Weights of a small transformer language model: vocabulary 16384.
Each number is 128 + 24 x the weight over the matrix's rms, rounded and kept within 0 to 255. Layers, rows and columns count from 0.

# layer 5 MLP up, 2560x640, rms 0.0253, rows 238-247, columns 480-639
[[111 101 101 115 126 127 119  91 121 151 164 141 131 122 144 156 140 134 139 115 115 141 172 151 112 140  96 147 128 167  80 135 121 154  68 134 121 137 105 150 174 130 142 125 110 101 112 165 118 103 113 131 142 142 109 140  86  90 158 150 106 106 146 100 171 126 153  82 103 155  71  98 165 112  98 151 124 160 127 107 130 111 155 153 131 146 163 171 163  99 131 109 176  91 153 114 102 100 102 135 129 110 119 144 102 142 178 133 137 100 110 140 154 177 132 158 172 144 117 159  81 150 105 110 133 165 147 136  87 126 112 122 118 141 107 136 102 117 135  96 110  91 111 125 137 162 116 117 122 159 110 156 139 167  97 156 212 175 144  68]
 [152 160 133 132 142 136 128 117  99 140 112 129 135 174 116  87 147 126 149 134 136 138  64 163  84 132 103 142 130 100 112 144 133 108 114 101 106 202  85 167 114 125 152 139  94 128 134 100 136 101 130 166 143 136 153 112 124 150 131  86  78 103 115 162 138 113  83 130 121 134 103 116 150 108 136 152 116  75 105 173 109 132 143 125 122 139 165 132 164 147 118 143 125 139 174 100 125 145 147 130 144 129 110 137 115  78 126 185 171 174 127  95 141 121 109 129 160 122  93 149 130 115 137  80 113 120 171  88  86 116 108 161 134 111 114 140 103 131 132 142 165 129 144  95 151 115 132 183 157 143  86 155 120 109 130  71  96 163 140  87]
 [117 116  89 146 127 108 121 111 114 103 124 103 147 154 142 147  99 175 107 147  93 104 124 133 104 183 124 127  99 111 119 123 173 111 150 100 147 151 165 171 102 113 119 112  93 123 161 161 186 129 132 111 112 134 108 107 153 114 118 138 128 150 128 139 138  53 203 130 106 113 107 130 118 149 128 147 110 106 107 149 120 128 173 159 152  67 102 124 102 144 117 138 104 145 179 129 170  79 130 152 110 102 111 137 105 110 112 138 118 189 117 125 157 184 160 108 139 137 131 107  88 142 101 138 109 156 160  94 135 120 136  89  89 147 121 114  92 137 118 109 128  92 170 118 131 106 127 181 118 172 128 146 123 102 128 122  86 147 118 133]
 [149 137 108 125 140 136 121 140 125 112 167 170  69 119  58  86 177 106 152 116 102 153 132 161 112 131 106  99 170 142 119 131 103  78 137 180 119 150 153  92 126 150 107 105 126 124 133 136 131 127  60 122 130  98 141 130 127 115 139 100 167 124 152 104 117 115 105  94 118  97 153 140 178 136 185 168  68  91 127 138  81 132 155 132 114 124 137 151 120 120 114 124 170 166 121 137 147 140 102 166  93 145 159 194 122 156 159 126 176 105 141 134 100 126 111 113 174 113  98  98 154  99 106 133  83 149  96 135 146 143 156 143 164 128 176 163 156 126 122 152 118  96 194 107 130 108 109 171 155 145  69 124 123 148  98  85  84 157  99 166]
 [136 143  80  94 148 117  68 146 116 131 120 154 123 134 149 147 160 114 101 116 140  94 126  91  88 139 115 118 106 109 122  94 148 113 134 111 170 148 150 139 145 107 132 118 155 143 122  91 163 102 102 127 119 183 134 127 132 138 126 129 135 140 152 129 112  94 176 102 137  95 142 116 132 141 130  94 135 150  93 166 107  77 150 131 188 130 139 110 106 127  59 180 118 137 155 122 174 119 139 109 103 136 159 143 101 123 175 132 121 112 117 146 115 124 127  99 162 105 136 128 132 127 147 136  94 157  88  91 153 134 113  95 125  96 144 145 113 132 141 150 144  86 108 100 114 165 134 166 104 184 107 133 149 122 131 132 105 132 149 138]
 [139 137 157 150 130 107 133  95 108 121 131 125 109 133 137 139 158 136 152  77 121 114 157 107  63 138 116 172 121 104 112 125 130 149  57 111 174 129 115 115 122 138 160 129 120 137 104 145 109 125 124 106 176 111 124 151 117 133 120 159 124 163  97  99 107 149 113 140 120 143 158 120 185 135 126  75 127 159 151 126 161 128 141 121 117 114 155 143 133 147  87  93 138 121 119 130 138 110  79 134 135 141 107 132 144 111 119  95 117 141 126 131 146 132 112 123 130 111 172 104 109 158 188 113  98 136 139 108 154 147  96  93  96 117 142 114 158  92 113 135 175 134 126 105  98 116 160 145 127  99 115 149 111  82 100 117 177 158 127 100]
 [128 154 162 119 106 132 158  83  76 146  98 120 103  82 104 122 135 104 178 120  77  88 101 142 158 122 121  99 141 145 128 111 144  92 139 167 124 109 114 128 162 135  99 106 107 155 105 120 159 138 122 139 108 189 126 112 139 123  67 116 131 142 100 120 149 130 148 124 104 110 119 174 159  97 134 132 135 134 124 121 100 152 140 146  98 169 156 138 133 117 148 155 157 121 107 135 173  78 127 141 116 114 106 157 154 166  98 119 173 134  97  88 141 145 112 118  52 119 135 119 168 148 123 126  82 136 113 134 106 153 171 135 125 135 155 162 118 139 163 121 180 125 127  94 179 157 129 175 135 143 139 143  99 134 179 133 153 150 118 115]
 [118 157 150 174 138 149 140 119  96 131 133 161 126 112 117 120 132 157 122 164  88 107  97 134 117 153 120 148 161 116 119 119 115 140 125 123 118 128 127 129 128 143 127  72 138 147 114 151 123  97 160 164 107  98 137 129 113 163 122 134 140 152 100 130 128  47 158 109 174 160 145 158 117 152  93 102 118  67 124 179  87 116 148  99 124 124 148 124 132 144 102 171 101 133 150 139 117 145 156  95 151 112 119 153 148  89 108  99 131 116  84 125 128 130 129 135 148 139  86 149 135 143 130 119 130 133 117 114 101 128  82 128 147 144 155 123 128 138 138 132 139 126 111  99 140 143 129 123  79 102 111  94 159 130 152 114 105 144 214 148]
 [122 123 122  97 117 162 150 129 147 103 133 148 147 129 130 124 130 138 120 123 108 142  80 125 130 128 132 133 117  50  99 107 143 135 139 129 105 113 140 159 116 126 155 106 119 119 121 126 156 115  95 152 139 128 150 150 169 128 189  94 132  93 126 113 164  97 137 150 132 148 136 134 159 142 152 156 137 132 146 101 139 131 135 160 124  87 139 110 121 124 129 137 150 122 157 113 144 148 105 127 161 106  89  97 146 149 117 116 128 126 168 118 154 128  99 111 140 100 154 123 124 168 123 123 123 161 134 130  81 124 109 160 123 117 130 127 152 120 137 130  92  91 146 135 125 137 141 110 146  97 142 112 112 121 123 112 145 134 134  96]
 [122 111 151  94 113 106 109 160 106 154  96 138 111 162 148 129 122 170 155 116 127 110 177 120 139 174 108 138 184 120 115  98 118 136 137 136 123 123 114 144 161 124 117  92 120  68 180 133 127 135 116  86 112 151 142 146 135 129 115  83 134 117 116 158  75 149 123 149  96 168 121 114 117 102  90 143 151 149 142 115 136 119 131 115 136 131 187 141 152 143 112 121 155 102 133 150 104 136 123 143 107 106 120 145 168 127 183 166 142  97 148 118 114 108 141 119 130 138 124 137  93 177 133 139  94 139 105  87 136 124 128  88 131 119  92 112 148 128 148 131 145 141 139 150 144 157  93 125 142 163 105 146 148 136 109 115 118 158 119 155]]
# layer 5 MLP down (transposed), 2560x640, rms 0.0222, rows 238-247, columns 480-639
[[107  85  69 131 144 124 118  88 103 169 186 191 167  92 156 112 104  75 102 114 118 130  88  99 115 108 130 167 107 123 101 165 147 188 161 176 117  90 122 129 149 118 109 104 141 135 147 111 144 153 140 118 141  76  77 101  97 135 174 129 172 100 113 123 122 179 134 126 109 169 125 146 114 131 122 102 166 126 121 110  96 128 171 102 123 123 135 101 140 128 142 109 147 111 153 119 101 134  93 146 136 134 151 108 116 166 140 103  83  82 121  89 159  89 114 176 142 154 121 125 105 154  88 118 153 126 157 143  96 129 111  73 124 111 148 134 105 165 123 141 135  82 138 126 135 137 126  95 111 139 123 153 156 143 156 111 146  81 118  85]
 [158  75 114 147 156 132 102 142 180 143  98 113 130 142 103 107 173 140 125 112 122 110 158 105 125 123 136 133 146 118 169 112  82  79 133 129 148 130 102 129 137  79 126 133 125 125 122 118 113 149 126 109 136 151 114 106 129 131  90 118 108 145 103 128 113 124  64 148 148 147 128 122 118 144 142 119 103 141 140 107 100 165 125 151  92 145  83 143 118 109 151 131 134 112 125 176 149  92  97  92 127 102 114 136 107 129 173  73 140  81 140 131 124 107 112 124 125 141 133 106 119 146 133 121 118 184 101 117 150 112 106 139 130 126  70 165 111 133 143 129 154 126 130 130 113 150 123 124 142 144 138 111 150 121 131 100 130 147 131 142]
 [118  94 115 101 134 108 158 140 168 174 158 171 107 115 124 101 143 114 128 132  82 142 129 125 149 132 152  98 148 106 107 153 113 133 111 118 145 130 142 131 102 105 134 120 131 100 115 162 119 121  91 105 151 102 102 104 114 134 124 135 141 114 116 134 118 147 111 131 101 120 176 102 123 117 142 121 150 135 140 153 118 122 125 134 109 102 136 129 128 103 118 107  97 155 140 149 117 123 133 158 116 160 114 118 105 138 121  64 125 109 117 157 123 122 149  71  68 113 167  87 144 112  83 120 125  77 147  92 143 123  95 137 129 120  95 139 177 158 106 120  93  90 127  43 110 134  98 143 128 111 165 142  66 121 134 102 123 132 157  98]
 [177 102 139  87 128 111 143 146 124 101 144 144 133 124 145 122 110 128 135 155 169 119 111 100 147  89 118 129 149 119  97 110 158 125 136 156  90 143 158 155 139 109 138 149 133 134 135 118 157 126 106 101 144 159 106 114  89 132 129 120 111 128 155 104 117 143 126 144  98 142 134 122 103 127 135 151 114 142 138 151 129 102  97 159 137 113 123 150 145 100 111  74 130 116 103 153 139 126  91 157 120 215 125 159 131 171 145 150  96 108 123 123 141 131 111 112 164 136 140 116 140 179 145 102 123  93 159 145 167 139 165 125 121 130 141 132 109 176 168 123 119 136 141 110 121 146 100 104 147 148 107 122 113  89 113 135  98 115 136 162]
 [154 136 109  77 153 138  92 135 122 107 126 128 152 128 136 147 136 112 120 135 111 124 136  89 108 112 137 130 114 117 146 134 116 133 143 129 139 133 222 122 156  86 122 136 138 160 117 102 152 101  96 109 146 155 128 130 148 118 122 122 122 132 137 132  99 102 154 123 120 128 129 123 153 121 146 111 112 125  93 146 117 124 123 132 148 124 128 106 125 174 123 157 104 145 123 139 155 109 120 117 110 150 141 129 128 118 134 138 143 124 132 130 113 131 110 117 151 122 141 123 126 129 101 139 129 135 122 108 124 126 126 123 123 146 143 155 119 116 140 113 172 118 130 130 106 142 119 134 121 129 126 117 134 102 124 149 118 110 132 108]
 [154 137 136 112 128 107 110 122 115 151 125 127 142 108 109 100 155 100 139 144 164 119 139 101 107  87 179 101  99  93 117 137  78 149 144 110 108 118 165 126 122 146 123 144 139 125 104 179 153 118 146 175 122 121 153 163 164 125 159 138 109 114 113 176 146  91 145 131 141 161 139 131 157 163 127 111 145  72 152 170 172 136  88 102 129 186 148  88 144 113 112 163 166  71 119 116 154 158 123 152 137 155 105 104 134  76 167 100 115 106 136  91 137 156 188 103 119 128 111 198 120 115  88 145 121 106  74 101 140 146 101 138 130 148 155  83 163 146 133 108  38  94 132 125 122 145 121 102 145  85 123 103 146 119 153 103 128 145 144 126]
 [156 123 159 178 151 113 111 143 164 163 103  77 119 162 173 106 145 119 102 119 111 115 127 119 132 128 178 111 111  96 138 153 125 115  89 128 118 107 148 187 109 114 113 126 137 111 128 121 108 123 142  58 124 154 144 130 166 133 172 139  93 151 117 136 112 104 131 101 146 124 114 116 123 151 114 132 136 120 145 134 134 140 107 161 182  88 171 106 119  99 118 136 105 176 144  97  70 134 157 157 126 123 151 134 141 188 127 139  89 116 144 136  90 113 158 158 122 129 167 131  94 102 116 102 139  60  92 134 149  92 119  91 126 141 118 132 105 141 127 163 156 103 116 161  50 124 102 138 147  91 111 121 110 116 165 167 125 142 114 129]
 [114 131 125 155 137 110 139  80 135 117 108 136 162 144 121 186  98 151 162  86 139 137 153 117 119 127 115  87 101 136 125 160 178 108 149 159  73 106 143 114 109 136 103 110 115 129 112 119 133 114 130 147 174 158  89 199 165 179 123 112 140  76 165 166 124 126 139  96 112 149  97 106 152 116 109 102 143 193 164 115 156 109 127  97 170 133 113 178 121 161 167 124  97 150 140 116 124 123 106 142 142 124 157 110 107 156 115 142 125 143 155 122 135 144 115 129 143 140 144 109  58  97 147  87 119 103  74 148 132 106 149  99 144 151 118 176 102 114 121 162 158 103 152 166 111 113 123  96 132 133 107 126 138 109 108 123 102 131 120  72]
 [118 122 131 145  76 100 115 111 124 159 127 128  99  99 132 129 135 129 133 150  83 125 126 156 134 132 104  87 156 138 113 117 126 126 123 135 151 110 142  75 125 105 152 129 108 106 131 103 111 133 138  93 120 126 105  92  86 148 130 105 154 104 150 142 105 134 155 172 136 136 114 124  85 107 109 116 108 121 138 148 127 155 135 140 134 158 106 116 158 140 149  97 118 161 174 129 154 116 109 132 153 149 126 129 103 131 121 147 175 118 103 142 118 164 168 150 126 147 111 138 118 157 121 122 112 116 129 150  99 128 118 132 127 125  81 129 103 149 137  97 113 120 129  90 146 125 141 133 123 148 115 122 169 136 101 136 144 131 121 151]
 [133 158 116 105  53 121  98 141 128 110 127 104 154 133 107 137  98 106 147 114 170 134 140  99 103 114 115 125 128 116 156 126 144  78 102 139 113 131 129 185 150 148 100 145 189  95 148 111 129 137  97  79 172 137 110 113 132 153 137 122 139 188 135 138 146  75 158 153 147 145 184 120 140 151 107 124 131 115 125  87 154 152 125 116 122  97 129 125 144 151 150  96 135 170 146 123 125 114 157 110 132 147 124 142 130 137 113 108  94 121 144 119 141  58 160  95 158 156 115 146 121 153 137 111 153 131  97  89 119  96 118  86 145 115 129 131 147 135 144 101 118 120 128  80  98 175 128  99 119 134 143 131 132  90  85  97 128 111  97 108]]